{
  "n_layer": 8,
  "vocab_size": 8192,
  "norm_eps": 1e-05,
  "positions": "rope",
  "rope_fraction": 1.0,
  "tie_embeddings": false,
  "init_std_up": 0.0513,
  "lr": 0.00762,
  "dataset": "wikipedia_en"
}
Each number is 128 + 32 x the weight over its row's rms, rounded and kept within 0 to 255. Layers, rows and columns count from 0. Numbers have three digits each. The size before them is the row's rms in percent of the matrix's.

# up: layer 3 MLP up, 256x64, rms 0.206, rows 247-255, columns 0-63
# down: layer 3 MLP down (transposed), 256x64, rms 0.106, rows 247-255, columns 0-63
up247 098:085153134101182122089135134111120141077209185059073142171163127126078127137173135059139085139147149151151140119158098139103087116120126157106089115111169115200124180140122139161131123148152148
down247 091:116159162135145142162118138177095139125118133134156162111105152092129139188071184183068120092076151076175118139113159144122193146154125137103151167158068166133125102146109113102173091077152080
up248 098:118120146156177153201182143112182140108094156115128151123131117070137125162108078064135106173127164163117092083097148098107093147138155100135105134140130096099135181187189113130152099162180175
down248 090:055160192080098091106109134077128115101141142112147126118111194112145131137119077150171120072173164124123132158101113125140058183147140087121132155138080141093166146087135061118143073141134131
up249 098:120143145132131159179094161131117173138145158110129102112119130168143120143090155060194137140118128146124120123196151157106096171117117176091103125042139177119122071139073138129214151124104090
down249 102:114108062167179092104105137101173085146192168104140133133113101133054108117096147095105063109167093115141126144121118141135142071109170094095103118092081114144111072121136160146182172166117152
up250 096:152104179140098098083083126122108096128130135109149170099135096120123141094145176109129188172049092188149159146176141170123134057125087164138187116143152132142142095086115072166108109112099113
down250 102:068141148116142165160124029152158158146097123163148086137120168136091131174119098111077110117185079108146117152117104112093107154113197082149103140130130145174163071173152181121153153121126123
up251 090:140133129118139134128107152163152064171109136119123159193059096110120063216152184088141111123096140093118161088124100138058122144120086142152151077186161123175147134138125122134085144129136140
down251 097:107112090085127103140122111180130107138092110133096144169156104093124135149141094064144064105068144111162177150082164110094183174176159115115149028165103133160168124124114152119158140109126130
up252 112:158130083153111157130153094128121135118154127108087244120080135115111135146123131133097123145089124113173173159122096128168104090105103068095122145085113119157161082121081199115120118209126132
down252 102:128161168096160072162125190160145151169124118165154039137168085149190116120119110116153153142143140116115091067117131116124108137124160179163174101170138127084108167141165074136133126062135118
up253 096:101130066102078140178095147099081206165127131165169125070156117122167156092093126116109103119149114056088110165115039106166135140125155136103124109085115143136116125097105137088103165146135099
down253 098:134116137113171144154151081119092149152116136122128157100075134140171094153173205127166122083101161167117103121131152189100155107130151035081167120137180090155129087147118145120135061149135165
up254 109:183142157128082133119151202159104126184067152129165174153120103133137167142135162161115102120113100125112077131127153123130170104164102107081151152107064095094109115110179201168093165149165109
down254 105:150132165190118088126118163114155130148224074124144167084105095152094108160150094161121146148131163159122176168161138160167095129177122104108127175111166138154120123136091113070102063099162116
up255 096:097130110132167149129139179161139162135078108203142109085155141153112153065120174133197135098112132078140070180125140172099134124088114126160175118126071117194123061125155109154124132144127148
down255 093:131124148160139149162110046090086134116150135086130107139093147079144105175164053147075108125111111128150148135061119123146118148172126126077089115142170164130106174188093196136130166098106129